Each number is 50 + 15 x the weight over its row's rms, rounded and kept within 0 to 99. Layers, rows and columns count from 0. The size before them is the row's rms in percent of the matrix's.

# layer 4 MLP up, 512x128, rms 0.236, rows 199-226, columns 0-127
108:75 68 62 65 25 62 60 22 39 52 65 43 86 50 12 60 56 36 50 65 63 42 44 48 20 37 55 56 62 35 46 49 57 71 75 40 50 58 45 43 51 14 47 54 76 63 46 43 61 02 56 66 55 84 38 52 37 39 47 29 43 42 46 51 71 33 51 43 55 58 50 53 52 59 58 58 70 31 28 79 59 40 64 37 54 48 58 28 25 50 57 32 45 30 51 48 27 55 30 53 66 68 34 57 46 63 26 65 51 33 55 65 51 49 66 36 54 52 54 55 17 64 31 52 57 39 36 67
110:53 58 49 57 60 86 28 51 67 45 58 54 40 19 67 72 25 43 69 66 50 30 47 66 35 15 37 42 76 36 79 63 39 48 48 22 25 71 53 36 55 42 53 41 49 34 76 54 61 68 46 41 70 85 59 40 64 35 49 41 58 43 29 73 41 69 46 46 43 60 43 26 61 65 57 34 60 50 55 35 48 43 77 34 65 92 53 59 39 34 43 55 71 59 51 68 35 52 64 59 46 54 50 64 57 26 26 46 45 26 33 70 62 41 66 57 41 61 56 45 49 23 51 67 53 50 62 45
095:56 61 60 53 60 43 46 66 60 72 75 75 25 41 67 38 38 32 54 50 42 21 58 57 43 34 23 51 59 49 41 43 72 73 43 43 39 48 43 32 77 48 47 47 42 49 81 41 76 51 68 59 81 55 95 35 49 62 40 42 44 71 48 41 60 89 15 38 63 46 66 24 35 36 52 31 67 58 46 16 25 55 56 49 48 33 53 38 56 60 49 43 27 31 50 49 62 60 20 41 55 67 47 68 42 69 55 56 32 42 65 49 77 32 39 48 47 43 47 50 57 66 42 48 42 67 39 39
101:35 41 57 42 40 68 54 37 60 17 43 50 55 39 38 48 58 42 57 87 00 39 28 56 48 78 41 57 61 21 35 16 41 48 42 31 69 49 27 60 31 42 52 13 47 50 53 24 67 32 52 45 58 69 39 42 43 22 55 62 56 60 81 65 16 62 56 48 77 51 56 42 52 54 47 85 73 35 59 67 50 49 49 56 53 56 42 71 42 40 41 36 47 53 58 73 38 55 45 70 67 20 44 44 57 33 41 37 39 46 47 59 58 56 45 36 58 57 58 48 39 43 31 76 48 50 40 52
100:42 24 55 45 55 53 44 21 49 42 68 50 44 36 52 69 44 52 53 59 57 62 64 78 46 43 43 63 64 25 62 15 48 50 63 23 37 53 50 35 78 52 17 52 53 51 53 55 53 24 56 45 55 57 58 67 31 44 62 57 47 48 59 77 23 69 41 77 67 55 55 48 51 79 53 41 73 36 76 50 63 37 59 27 35 56 44 57 52 82 44 87 42 66 50 36 46 55 60 51 21 56 38 29 65 54 35 75 13 36 43 48 38 43 33 49 57 55 36 20 54 52 38 43 42 46 81 29
082:66 38 46 59 53 55 69 66 41 35 42 67 83 36 47 37 80 47 50 55 46 26 43 26 50 31 63 68 52 57 46 65 72 37 78 42 55 25 66 50 94 59 50 30 56 46 48 40 52 35 46 28 53 47 38 56 42 57 48 55 66 43 60 47 37 41 52 56 64 62 43 53 45 31 58 65 51 48 27 57 64 60 31 69 46 37 44 66 59 67 58 48 27 63 56 69 38 20 70 68 56 20 57 48 80 47 96 63 69 66 47 75 31 57 53 61 37 76 57 75 60 41 30 36 40 55 72 34
094:64 56 53 41 70 56 55 70 64 76 48 36 39 75 31 59 63 69 57 46 25 64 28 33 50 44 60 50 30 58 58 59 53 58 47 71 82 52 15 49 52 38 61 38 51 43 80 48 55 67 49 41 47 33 37 41 44 62 36 54 83 40 41 51 65 20 47 58 28 62 18 07 73 44 31 24 43 46 56 72 69 50 51 34 37 31 71 54 57 53 51 33 45 41 43 35 66 65 36 27 61 55 63 59 49 73 36 69 46 58 51 62 48 34 44 59 52 66 43 62 54 47 68 32 88 26 63 48
099:26 68 78 45 43 79 75 60 28 57 43 16 30 38 63 59 59 63 78 61 69 45 38 39 51 38 78 63 66 49 82 55 28 44 65 53 49 32 56 55 32 46 60 38 40 62 37 55 70 46 47 54 31 47 40 47 28 60 53 39 74 55 39 58 46 29 70 52 62 28 36 60 67 39 36 34 75 60 17 73 39 32 31 70 53 49 46 41 67 50 34 57 68 66 06 42 54 47 77 51 45 36 70 39 35 48 36 62 44 41 53 50 65 47 55 50 47 64 59 73 60 35 43 64 65 31 35 43
102:58 55 44 33 49 39 64 92 28 72 17 38 61 54 44 35 38 35 46 73 68 55 17 30 37 41 72 57 13 48 57 47 42 61 48 55 75 59 38 78 69 57 60 50 59 56 49 46 21 37 47 38 51 78 35 70 52 56 40 60 40 49 25 52 26 73 22 58 27 53 37 40 68 42 42 62 58 37 43 71 54 59 56 33 73 62 57 63 64 52 34 48 33 61 58 30 57 48 52 61 84 63 56 56 49 40 43 47 32 70 33 28 66 49 50 42 40 42 62 47 37 70 58 49 75 27 67 44
101:23 72 82 46 30 41 29 47 67 63 63 48 24 57 35 51 69 45 24 43 49 62 73 44 45 51 39 43 66 72 44 46 45 32 32 45 70 34 84 32 50 56 42 42 45 71 47 38 74 25 54 50 57 64 45 56 61 35 41 75 72 33 38 47 67 46 69 63 34 49 70 74 49 72 36 58 38 66 15 64 59 30 34 49 55 74 41 61 35 39 34 43 42 66 52 22 68 83 68 50 49 46 50 43 70 63 51 19 70 38 42 48 47 45 40 53 53 41 68 48 46 17 66 58 64 48 41 57
101:55 28 65 46 56 63 44 39 43 43 73 54 53 44 65 55 66 64 36 64 43 40 26 51 41 38 80 77 20 33 36 58 34 09 54 58 48 53 80 70 14 58 34 26 27 38 34 64 47 47 47 52 59 65 41 46 52 53 41 36 65 30 55 33 48 47 49 40 44 66 62 34 28 38 35 43 47 23 34 34 34 43 38 40 56 35 49 49 66 37 33 27 49 45 45 48 47 47 40 51 51 52 72 73 36 56 09 76 28 56 37 62 36 58 58 41 73 36 54 37 60 29 55 15 51 49 69 74
095:69 58 56 47 43 64 46 49 58 70 39 37 53 55 79 30 21 58 36 46 47 53 60 35 70 47 58 43 57 70 46 59 64 58 62 39 73 60 34 76 35 77 54 83 69 60 68 25 29 38 50 28 59 48 78 53 25 48 67 56 43 41 37 39 65 58 48 13 45 45 23 48 53 59 42 50 38 50 58 37 38 38 44 30 66 37 53 60 53 59 37 74 59 56 68 20 34 51 54 30 40 47 39 58 45 58 27 99 51 34 46 17 51 50 58 31 48 48 59 39 29 22 35 55 43 34 57 64
098:70 31 72 58 66 36 59 36 52 57 46 47 40 35 32 72 60 55 50 34 57 82 28 72 70 33 38 60 14 52 44 47 53 09 63 48 74 50 53 68 48 60 58 57 35 25 44 60 24 65 54 42 39 50 91 50 54 69 61 16 23 55 58 59 56 81 54 48 78 65 37 60 41 79 75 54 45 43 60 51 39 66 44 32 40 58 39 64 61 69 33 28 63 44 71 44 56 63 52 61 54 52 53 34 70 46 59 41 53 41 69 58 51 51 59 70 41 51 56 58 57 62 21 58 38 63 41 68
094:49 37 59 50 55 74 52 50 32 65 31 37 35 48 71 46 52 48 39 69 51 48 83 55 66 35 55 61 31 34 66 55 35 81 23 51 64 90 43 40 51 40 35 46 20 69 49 40 49 34 09 47 35 54 75 51 70 83 49 43 36 46 43 40 61 56 28 63 33 57 42 32 56 48 64 63 60 70 52 74 48 58 33 51 58 63 67 69 38 51 21 21 38 49 38 47 55 57 17 48 66 56 55 75 28 59 29 74 42 48 72 47 49 48 61 43 49 52 34 63 71 56 70 35 61 61 47 46
099:41 66 50 40 71 53 51 49 59 75 54 81 57 32 74 78 61 61 40 50 42 38 71 63 39 60 67 61 34 55 26 24 54 63 29 36 59 48 47 43 50 35 07 43 55 65 62 30 57 44 53 51 55 31 58 68 51 61 43 97 24 39 61 57 54 42 43 27 68 41 62 61 51 61 34 56 49 52 38 63 59 43 42 45 69 58 34 55 86 40 31 47 42 38 44 33 57 36 57 26 66 58 96 34 46 62 69 56 41 47 57 45 54 55 86 60 52 46 50 74 60 58 35 26 55 72 52 54
098:58 52 29 42 48 64 47 59 65 38 61 58 26 74 58 66 50 39 50 28 66 33 26 30 61 39 56 37 56 62 35 55 70 50 65 73 53 52 58 59 56 31 42 53 55 26 26 15 59 66 36 62 29 42 55 78 50 44 98 63 53 34 59 57 57 32 75 66 37 33 85 20 13 36 50 66 37 24 55 47 59 52 75 37 61 51 42 21 58 56 32 41 53 56 41 66 42 63 29 44 58 41 47 31 40 71 41 52 43 47 23 68 49 48 29 50 56 63 40 54 60 25 47 42 49 48 44 48
091:27 48 48 79 44 26 64 53 43 55 53 49 38 67 78 49 52 53 46 51 49 60 71 44 62 39 13 52 49 41 43 45 46 61 50 32 46 32 80 46 21 61 78 45 58 32 55 20 60 52 54 71 55 35 79 71 38 34 37 58 43 60 62 52 44 54 28 51 47 37 47 15 55 64 92 35 49 48 68 51 31 69 72 28 64 50 62 85 42 49 55 64 64 29 62 54 49 66 51 19 51 73 52 62 39 51 48 43 67 56 59 49 58 66 45 25 42 64 38 39 82 57 57 30 31 48 71 59
094:85 44 67 61 59 75 51 57 51 37 53 63 52 18 49 39 23 51 59 57 67 39 56 55 29 47 27 58 51 65 55 40 71 54 59 32 38 61 53 37 70 28 53 39 61 62 80 46 51 59 53 44 51 53 53 19 70 00 40 80 66 44 39 61 29 48 45 45 38 69 26 49 45 55 50 52 62 13 37 51 40 60 43 45 34 24 43 27 42 49 65 62 22 46 31 36 72 29 48 51 66 59 37 57 71 42 49 45 37 50 44 34 58 37 32 43 61 65 87 39 36 50 65 28 34 41 45 44
100:70 39 46 45 50 65 31 44 60 40 50 46 41 22 59 50 26 56 45 53 58 72 41 52 64 57 35 50 40 77 26 45 75 60 44 84 40 52 47 27 59 45 48 85 22 30 30 62 62 45 57 61 26 67 68 28 33 50 41 60 53 47 45 87 51 39 44 50 74 60 63 46 59 64 61 49 58 73 62 48 35 70 43 44 57 28 36 72 38 47 50 61 51 63 52 56 46 62 55 48 46 47 57 48 84 31 45 57 73 57 29 27 12 74 51 63 54 51 66 62 29 33 73 85 63 29 43 42
113:54 71 45 41 71 49 76 51 48 49 55 99 24 54 24 62 36 75 32 56 47 85 40 63 43 54 43 43 60 34 39 61 68 61 53 48 45 32 63 45 54 78 42 59 50 46 46 30 57 37 74 32 61 43 40 55 39 36 71 40 71 26 40 81 59 42 56 29 33 49 35 40 71 61 41 61 58 23 51 23 70 69 62 51 50 47 63 72 43 46 38 57 56 52 73 58 22 71 65 61 51 53 64 47 54 66 31 34 59 45 59 77 65 57 75 41 49 53 59 28 61 17 55 52 44 44 49 56
109:40 56 38 71 38 47 77 55 48 32 31 52 31 28 45 55 45 60 54 69 59 24 41 31 34 48 59 49 60 49 79 56 44 50 38 37 51 34 62 31 39 65 63 43 26 50 47 33 40 33 61 42 30 59 47 67 87 59 50 51 59 33 33 47 63 51 46 24 62 74 36 33 62 43 42 37 48 59 65 64 87 82 83 45 61 73 17 52 62 24 43 64 59 55 52 55 38 68 30 59 62 75 15 57 53 52 55 57 29 32 79 56 47 55 61 54 32 49 77 66 38 38 62 32 56 42 51 54
102:44 78 77 59 77 14 35 53 52 62 40 62 54 36 23 41 70 66 21 55 60 39 39 54 53 13 55 42 39 58 62 49 43 48 68 62 49 50 58 85 32 69 42 31 44 53 61 41 38 55 67 51 08 54 58 47 41 56 43 38 60 54 87 43 25 44 77 53 27 60 69 43 66 47 49 31 28 53 67 25 55 51 50 71 80 66 48 52 50 63 38 74 54 41 17 43 32 48 53 49 44 28 48 47 54 42 35 45 65 36 44 65 51 49 39 32 58 54 34 60 36 38 40 30 74 54 53 49
105:57 57 56 71 36 43 72 31 41 78 50 50 50 41 77 59 41 42 27 80 45 68 64 57 26 65 69 43 42 56 38 42 47 71 50 30 61 48 68 41 51 58 46 54 34 34 27 58 68 40 44 64 33 45 55 52 53 81 29 51 58 69 67 62 60 71 34 37 70 58 22 50 45 50 14 45 55 43 30 46 55 67 75 56 64 49 71 56 45 40 32 35 48 49 73 34 51 64 53 41 33 35 32 99 46 70 50 52 53 32 52 51 07 33 55 46 43 57 69 33 55 58 67 33 40 71 59 56
099:51 59 37 63 31 19 55 30 34 73 50 62 44 55 54 64 43 62 57 58 24 41 37 54 71 58 61 53 44 67 39 21 40 61 45 32 28 56 50 23 77 39 51 32 64 61 47 45 79 31 48 49 36 64 61 45 14 30 44 49 74 63 57 39 48 49 51 32 44 42 64 64 27 51 25 31 44 24 39 48 54 44 38 55 52 41 72 60 37 44 64 64 49 61 25 70 41 61 24 23 99 84 38 45 49 32 48 30 35 49 42 35 66 42 53 67 44 60 56 36 60 47 48 62 29 53 56 58
098:62 24 48 57 61 36 62 24 40 54 34 56 66 55 50 63 19 55 38 36 57 48 68 51 48 31 59 42 46 64 50 46 32 43 52 39 52 75 42 53 52 39 22 32 32 34 46 00 43 58 72 12 55 63 71 61 61 54 56 33 61 53 35 48 41 38 34 78 45 64 22 59 56 85 50 62 67 67 32 61 37 45 38 24 46 63 20 47 38 39 63 53 39 42 32 52 53 51 39 57 74 33 47 57 36 39 15 58 54 74 51 60 61 53 46 24 56 62 59 35 51 47 47 36 30 50 30 31
102:49 63 55 44 42 49 43 55 69 61 28 37 36 40 76 82 23 70 43 54 31 54 61 56 77 51 23 93 61 27 49 26 57 65 46 37 49 22 52 41 59 46 55 45 59 24 39 34 62 48 53 23 47 65 58 40 50 55 50 47 67 22 47 55 41 62 46 51 49 52 53 13 30 56 30 45 54 47 57 35 49 49 62 32 71 34 44 51 32 36 78 50 75 36 59 38 62 53 34 74 57 18 52 37 49 62 68 33 67 29 43 41 23 61 51 47 65 49 44 56 43 24 25 43 38 65 81 52
106:57 58 57 83 45 59 63 25 49 31 67 44 49 55 53 55 50 50 43 27 55 53 55 07 58 58 71 58 54 56 42 66 40 49 67 59 59 50 31 23 52 67 51 49 00 48 39 50 49 33 40 82 56 51 38 70 55 35 58 72 69 33 56 77 42 42 49 25 50 81 44 45 61 56 53 19 42 83 21 63 53 57 52 36 54 40 48 69 74 29 71 41 54 56 43 56 65 53 47 57 58 50 49 71 67 49 65 50 28 47 19 71 35 31 43 43 25 33 50 53 53 71 49 45 63 68 58 44
090:17 62 39 45 14 19 67 65 60 47 61 55 61 66 58 52 76 36 66 35 62 47 50 55 52 50 49 30 52 19 35 32 22 25 50 18 71 44 66 87 85 39 66 43 44 28 47 43 61 66 50 37 48 56 49 60 45 57 69 53 30 59 61 62 89 53 60 64 34 54 32 47 44 65 59 72 58 50 46 72 23 72 57 30 36 66 72 48 48 47 53 56 50 55 26 52 64 58 39 56 59 48 18 33 42 56 26 81 56 68 53 56 40 50 52 49 45 59 56 41 48 42 43 38 57 61 36 51
# layer 4 MLP down (transposed), 512x128, rms 0.239, rows 199-225, columns 0-127
099:64 27 52 33 72 52 69 49 43 42 42 75 48 71 41 48 71 77 55 39 40 60 57 46 59 50 55 74 25 45 79 55 58 80 42 70 52 60 51 40 78 65 48 62 31 75 47 55 27 58 59 53 73 23 70 32 71 48 44 48 53 54 46 56 42 67 44 82 45 32 62 67 20 47 56 30 19 47 56 15 66 48 31 55 66 44 34 51 68 51 60 54 78 47 23 69 62 40 59 55 25 69 45 42 76 66 65 29 71 63 59 39 43 43 39 58 48 40 61 48 55 61 69 63 50 39 53 32
118:47 53 54 40 54 23 42 74 42 39 62 26 69 67 62 30 52 54 28 19 25 52 39 56 47 34 61 44 69 30 69 51 40 64 72 59 20 33 51 49 78 75 52 27 80 54 50 76 47 48 39 49 55 61 73 66 37 54 48 46 53 61 65 48 55 56 42 39 68 48 39 83 49 48 47 57 44 36 86 51 64 55 37 28 33 38 79 32 24 55 42 55 45 49 46 56 37 52 51 38 40 68 49 56 52 45 53 61 39 35 51 46 20 59 61 73 61 17 38 55 64 45 51 66 09 79 60 59
092:77 46 38 51 35 32 80 53 65 73 41 13 56 53 52 37 43 55 54 56 22 54 42 52 50 56 50 48 25 35 20 43 52 34 36 50 50 50 52 53 50 61 47 48 48 34 36 36 55 43 52 59 51 60 47 38 32 29 51 35 37 28 48 59 24 45 56 09 49 67 55 43 38 59 30 50 60 63 74 62 69 39 29 71 46 32 63 57 63 05 35 43 53 30 41 58 58 38 67 63 43 49 29 30 76 26 64 43 49 62 39 51 29 77 18 65 26 46 66 55 16 69 45 57 33 50 46 59
092:77 36 51 33 53 43 48 32 34 51 54 40 55 39 53 36 58 64 38 19 59 51 75 63 17 42 41 33 61 54 55 44 88 27 49 90 55 48 50 55 69 51 57 82 43 44 63 50 57 29 48 64 64 48 68 44 73 39 31 58 54 71 28 53 45 52 33 42 50 04 55 61 56 64 26 38 33 56 62 74 54 51 28 59 69 76 45 57 48 65 46 76 65 49 48 41 47 38 64 35 36 51 66 31 51 40 57 50 49 53 66 53 61 36 66 60 51 94 57 43 50 78 65 57 59 62 53 72
099:55 60 49 19 75 48 70 48 73 73 10 61 61 72 69 36 64 61 30 57 11 33 32 33 35 23 55 47 49 47 52 41 52 41 42 40 71 47 43 26 71 55 48 43 45 45 24 24 56 44 49 54 44 62 72 38 66 40 57 58 57 45 49 53 70 50 26 72 49 84 55 60 48 29 49 31 56 75 40 23 42 64 58 70 67 44 52 63 43 42 56 63 55 51 48 49 39 44 54 58 36 27 54 40 50 23 37 31 74 28 47 69 86 50 61 44 44 55 41 42 26 54 54 44 43 83 57 53
083:61 56 66 32 88 59 37 58 66 36 57 61 41 63 51 50 31 47 73 44 54 42 59 71 54 45 46 34 57 40 61 65 71 56 56 38 67 70 44 52 39 36 54 56 45 71 55 52 73 68 59 78 77 30 54 43 71 51 40 44 39 82 24 53 18 61 47 59 45 04 56 53 48 31 60 66 57 61 66 56 37 63 44 52 54 59 60 69 61 29 28 60 56 37 73 44 64 77 69 56 60 52 47 37 37 47 51 34 56 62 51 34 60 68 34 46 82 29 53 36 47 49 10 77 69 30 60 46
092:40 27 56 48 73 21 74 57 66 37 35 48 49 49 28 31 58 59 38 60 23 58 56 61 54 67 48 35 40 58 61 40 32 22 54 63 58 45 31 49 50 40 66 64 53 23 26 33 29 47 63 59 81 90 44 40 50 31 57 56 59 72 47 41 23 39 45 39 68 35 46 49 50 55 50 42 52 37 26 80 18 15 45 47 55 59 37 57 50 74 78 35 55 67 43 63 56 44 78 25 31 28 57 61 57 61 51 51 77 62 46 54 60 55 41 56 43 47 42 28 55 50 59 65 68 40 58 76
096:87 54 37 73 26 49 35 41 94 43 56 59 77 52 48 73 47 82 71 40 63 44 38 44 61 52 37 28 49 29 55 36 20 35 47 50 75 55 49 30 47 70 47 52 73 44 43 56 56 54 63 31 53 52 52 42 37 51 47 74 40 62 40 54 30 37 54 53 54 47 97 41 58 74 51 59 33 57 85 40 61 52 55 44 50 71 61 41 42 22 56 62 58 44 66 66 49 66 42 71 65 72 53 45 37 30 48 52 38 59 44 67 47 48 64 33 87 43 34 80 38 46 60 41 57 48 50 68
095:60 17 70 57 62 48 55 38 44 43 60 30 59 76 62 52 76 41 68 50 33 46 74 49 70 61 48 75 31 77 56 57 49 56 67 45 26 43 40 48 49 38 59 29 55 50 36 55 48 54 59 63 61 65 33 55 42 36 39 74 46 47 56 52 40 33 66 55 55 45 33 68 31 29 42 20 25 64 60 23 64 11 47 59 50 61 70 37 59 28 50 53 55 84 32 63 38 43 63 64 89 43 60 49 43 71 23 39 53 44 68 81 51 71 59 44 45 33 39 32 50 50 69 46 54 79 40 57
100:35 56 73 64 50 62 44 60 63 36 37 29 63 63 42 43 31 61 49 42 53 76 33 49 47 57 23 21 39 28 50 73 27 27 49 65 29 39 46 47 69 33 60 24 62 58 62 38 54 34 29 65 53 55 46 58 30 34 69 48 59 45 52 64 39 44 63 58 19 64 75 82 43 65 44 56 64 65 76 58 67 36 82 48 70 49 69 26 53 39 64 47 50 50 71 39 51 36 58 54 17 70 54 51 73 17 65 66 53 43 43 52 48 56 49 62 27 42 61 53 56 62 23 47 39 71 44 78
094:58 76 59 40 59 34 46 71 72 59 51 62 70 49 41 51 43 47 39 49 51 38 54 73 52 51 20 23 52 71 52 60 42 68 53 46 55 44 48 47 32 43 32 44 29 14 53 60 39 41 31 43 48 72 63 25 28 54 66 57 22 46 46 38 34 37 20 54 22 64 22 47 62 76 52 80 25 71 67 34 76 83 60 71 49 60 63 63 49 59 55 58 66 50 47 73 49 49 55 47 34 26 40 28 64 55 79 35 38 40 47 58 68 41 38 34 52 47 24 71 50 48 25 50 50 49 57 68
088:67 47 24 44 45 50 40 63 76 39 34 75 59 52 55 52 60 61 61 35 40 73 44 40 92 41 53 66 46 14 49 69 55 26 59 58 61 64 67 51 50 49 35 52 84 39 75 57 54 34 18 45 44 58 62 47 33 41 61 41 39 26 56 40 59 53 70 77 44 72 58 73 44 60 65 50 46 43 59 40 70 59 61 42 44 67 41 32 33 20 21 52 55 46 53 62 50 49 45 29 56 59 46 40 47 60 61 23 54 61 31 86 29 58 42 43 45 49 33 47 33 66 44 36 68 83 22 36
115:57 50 52 60 57 61 39 54 47 30 71 57 50 57 65 68 40 75 30 52 31 68 69 69 55 62 48 46 48 49 59 19 41 68 70 47 85 77 63 47 58 62 23 64 43 15 43 43 58 35 69 19 41 63 82 39 65 60 52 39 44 50 42 47 51 33 70 50 45 55 55 83 28 72 55 36 26 39 72 31 74 92 59 32 65 39 39 72 61 66 60 41 44 53 52 36 68 54 59 52 60 24 53 60 61 55 43 59 46 58 38 28 60 53 55 53 33 50 44 37 49 41 37 34 47 46 69 15
103:14 46 38 53 53 51 65 40 39 52 41 65 29 80 29 53 71 70 67 50 19 59 60 52 34 61 49 23 54 29 45 44 58 43 42 67 41 35 51 74 81 56 62 59 48 52 41 35 51 29 29 45 66 30 64 44 51 49 68 36 69 45 34 51 38 47 59 40 51 38 54 39 41 60 38 47 28 35 56 30 41 57 51 54 55 42 47 30 47 05 43 19 34 39 54 52 47 24 67 48 37 47 35 50 33 56 99 48 00 47 45 41 42 36 53 52 49 40 62 44 65 66 38 56 36 43 40 35
104:43 12 52 57 17 26 49 36 54 32 41 28 59 60 60 44 35 34 60 51 61 41 45 60 47 42 55 37 41 57 64 57 52 65 68 41 79 28 33 78 38 41 45 48 61 66 43 33 36 67 56 40 52 61 67 71 36 58 56 51 43 21 69 76 46 47 30 86 46 51 61 47 59 41 54 22 44 58 45 63 37 84 66 34 38 40 67 24 35 82 55 47 52 43 35 73 50 55 51 48 43 42 67 54 46 66 32 34 58 43 57 49 69 57 63 33 57 34 64 06 26 70 59 48 69 54 30 46
108:80 41 37 57 55 52 56 56 46 34 43 60 46 81 81 49 51 57 56 75 37 63 34 58 68 54 71 71 83 49 44 61 68 35 80 45 56 68 72 27 24 24 58 42 70 32 30 28 52 25 50 35 69 68 47 28 53 40 77 40 43 47 34 71 46 52 41 40 72 30 56 59 63 40 74 33 65 13 68 39 48 75 59 85 60 41 40 53 34 34 48 55 67 58 45 34 47 68 54 57 47 40 56 54 47 37 51 58 50 44 58 43 49 53 53 72 59 32 32 75 30 57 53 48 54 52 45 30
096:56 51 53 43 45 37 56 42 63 47 20 57 45 52 67 66 47 52 33 24 15 60 22 56 41 58 70 55 73 30 58 59 36 34 64 68 27 35 45 67 30 27 42 53 41 46 63 59 59 71 52 65 60 51 58 39 73 32 60 65 56 59 25 20 78 51 29 32 53 56 46 30 36 31 52 70 27 63 41 36 37 44 64 46 45 57 53 43 23 58 52 55 17 37 47 55 47 51 51 85 32 56 48 43 47 55 48 61 61 50 66 35 63 27 59 50 54 79 73 77 38 50 59 83 58 67 16 55
100:33 73 56 50 68 60 83 37 20 53 19 49 59 64 25 48 64 99 46 63 40 70 48 78 47 52 63 25 39 26 46 47 49 48 70 53 42 63 50 55 62 54 47 41 44 27 55 42 33 40 36 18 36 32 41 55 61 37 49 47 40 45 54 40 43 35 84 48 52 45 49 43 79 61 36 56 73 38 63 27 81 25 47 56 58 37 34 39 22 45 37 48 21 28 29 60 49 39 55 56 38 46 71 47 25 57 39 54 51 50 62 38 47 46 69 51 47 42 74 40 28 46 33 46 58 32 42 42
094:69 52 37 64 48 69 82 68 66 60 49 42 63 61 47 35 49 40 41 57 48 43 39 47 30 76 49 47 66 53 42 17 57 39 71 62 60 73 44 64 58 50 45 52 44 65 76 54 32 52 70 65 51 50 50 49 47 87 32 38 42 58 32 52 32 43 57 53 34 38 66 48 54 59 22 53 53 57 40 30 80 54 42 49 43 53 73 67 49 78 31 63 33 40 90 42 39 34 67 55 69 52 89 69 55 40 39 52 60 26 61 20 45 21 56 75 57 59 27 67 66 63 50 55 25 47 43 35
108:42 23 58 52 55 61 30 39 48 62 58 50 53 35 54 55 53 33 93 21 29 32 43 60 39 48 41 69 43 26 73 45 59 42 38 48 33 24 31 32 62 38 68 44 26 80 55 39 42 18 58 54 79 58 46 24 37 44 49 60 72 87 51 34 46 38 43 61 62 76 52 57 55 45 76 40 63 43 49 74 42 43 63 38 28 29 36 55 52 64 23 41 49 48 43 55 61 45 30 54 70 61 34 41 31 33 66 62 62 58 56 51 49 61 37 45 50 40 69 58 46 88 65 49 68 63 30 69
113:56 71 47 37 41 72 37 38 78 48 36 48 53 31 77 43 42 32 39 74 66 33 67 27 68 71 65 47 61 53 23 71 57 60 33 49 20 58 24 56 51 31 53 61 25 60 47 50 55 39 32 56 52 40 47 61 73 45 33 66 57 65 66 37 30 58 47 35 57 67 62 62 38 22 34 55 33 47 71 50 23 66 53 70 77 48 73 53 59 55 76 47 49 36 29 84 30 61 57 45 18 33 69 53 67 32 43 46 42 52 32 59 23 64 48 40 46 64 50 35 24 50 35 51 61 58 52 58
103:74 73 49 55 20 29 61 58 31 47 46 73 70 41 37 51 35 40 57 41 43 58 28 40 23 26 55 65 45 36 88 80 37 32 41 36 31 66 35 40 63 46 33 14 48 50 40 77 38 31 61 38 64 35 71 29 48 62 20 44 16 74 38 32 42 62 55 44 43 53 44 58 36 42 56 41 62 62 21 68 56 44 42 53 54 60 57 65 46 51 36 22 50 47 36 61 42 70 39 39 55 65 55 52 45 50 54 79 62 80 51 61 34 43 43 71 60 53 61 79 54 37 55 59 51 59 67 48
104:00 55 69 52 69 43 48 55 50 44 41 33 53 55 85 28 79 60 64 50 38 43 48 23 73 66 53 46 71 51 57 62 46 48 52 78 30 62 67 55 57 54 45 38 36 63 64 42 42 66 36 56 40 37 40 43 75 60 44 53 63 40 74 51 67 60 32 43 61 55 15 26 72 58 55 80 30 37 66 47 75 86 58 37 45 66 59 53 41 36 52 42 55 54 25 82 52 32 40 56 52 59 48 55 53 67 53 57 46 40 48 50 77 37 60 45 57 61 31 40 51 37 55 34 42 48 82 48
099:43 66 27 51 33 56 85 75 78 36 56 48 45 66 48 46 57 70 51 54 49 73 63 68 38 31 63 64 54 40 76 82 59 37 75 50 73 50 50 69 48 66 48 63 28 48 32 57 44 68 38 26 58 58 43 60 54 70 46 37 36 38 65 38 29 46 72 82 43 43 48 48 51 36 45 52 75 82 60 62 70 71 36 63 56 29 46 49 64 72 75 43 59 48 78 50 54 37 44 51 34 37 34 47 40 77 82 60 60 44 71 38 39 42 57 36 76 43 46 64 42 54 31 32 62 28 54 62
112:44 73 41 35 42 54 73 41 65 40 58 80 62 54 29 70 54 31 52 41 75 81 63 48 44 41 39 38 62 39 52 28 51 50 59 27 50 49 18 54 45 70 17 62 61 20 42 49 51 33 35 62 78 42 31 51 83 51 55 55 29 31 52 32 46 54 43 78 46 38 46 74 67 36 40 42 56 59 63 25 24 35 71 64 54 64 21 47 43 73 50 24 41 59 59 75 43 60 47 33 40 41 54 33 48 57 59 56 41 54 76 42 47 40 70 70 49 52 22 31 34 43 57 44 34 52 69 67
107:55 46 33 47 77 65 69 70 67 41 73 41 45 50 35 49 83 59 41 44 30 44 48 61 32 66 34 45 81 39 66 77 66 47 51 44 23 70 44 67 33 65 33 59 35 49 57 47 57 39 58 41 55 50 44 52 40 48 37 71 41 20 43 46 63 45 45 67 57 16 22 55 57 75 41 33 47 45 42 46 33 29 51 39 52 47 45 62 65 45 37 41 31 47 67 57 50 30 43 62 29 89 56 45 64 67 04 29 33 58 51 77 67 41 60 47 57 51 38 34 72 51 40 68 53 80 41 36
114:39 55 46 62 56 50 75 41 61 54 30 27 45 53 58 38 74 58 76 50 17 78 27 70 59 49 36 49 34 36 60 47 30 63 68 26 26 47 47 57 32 68 56 27 49 38 13 42 31 66 40 42 62 65 67 45 41 57 36 64 48 37 19 59 35 68 55 60 53 52 36 74 52 34 44 41 38 49 54 76 46 52 26 55 32 54 60 52 63 17 56 43 56 53 12 32 70 26 34 45 38 34 23 61 53 53 46 42 53 76 57 41 37 57 47 48 49 26 74 66 30 30 51 63 41 58 62 56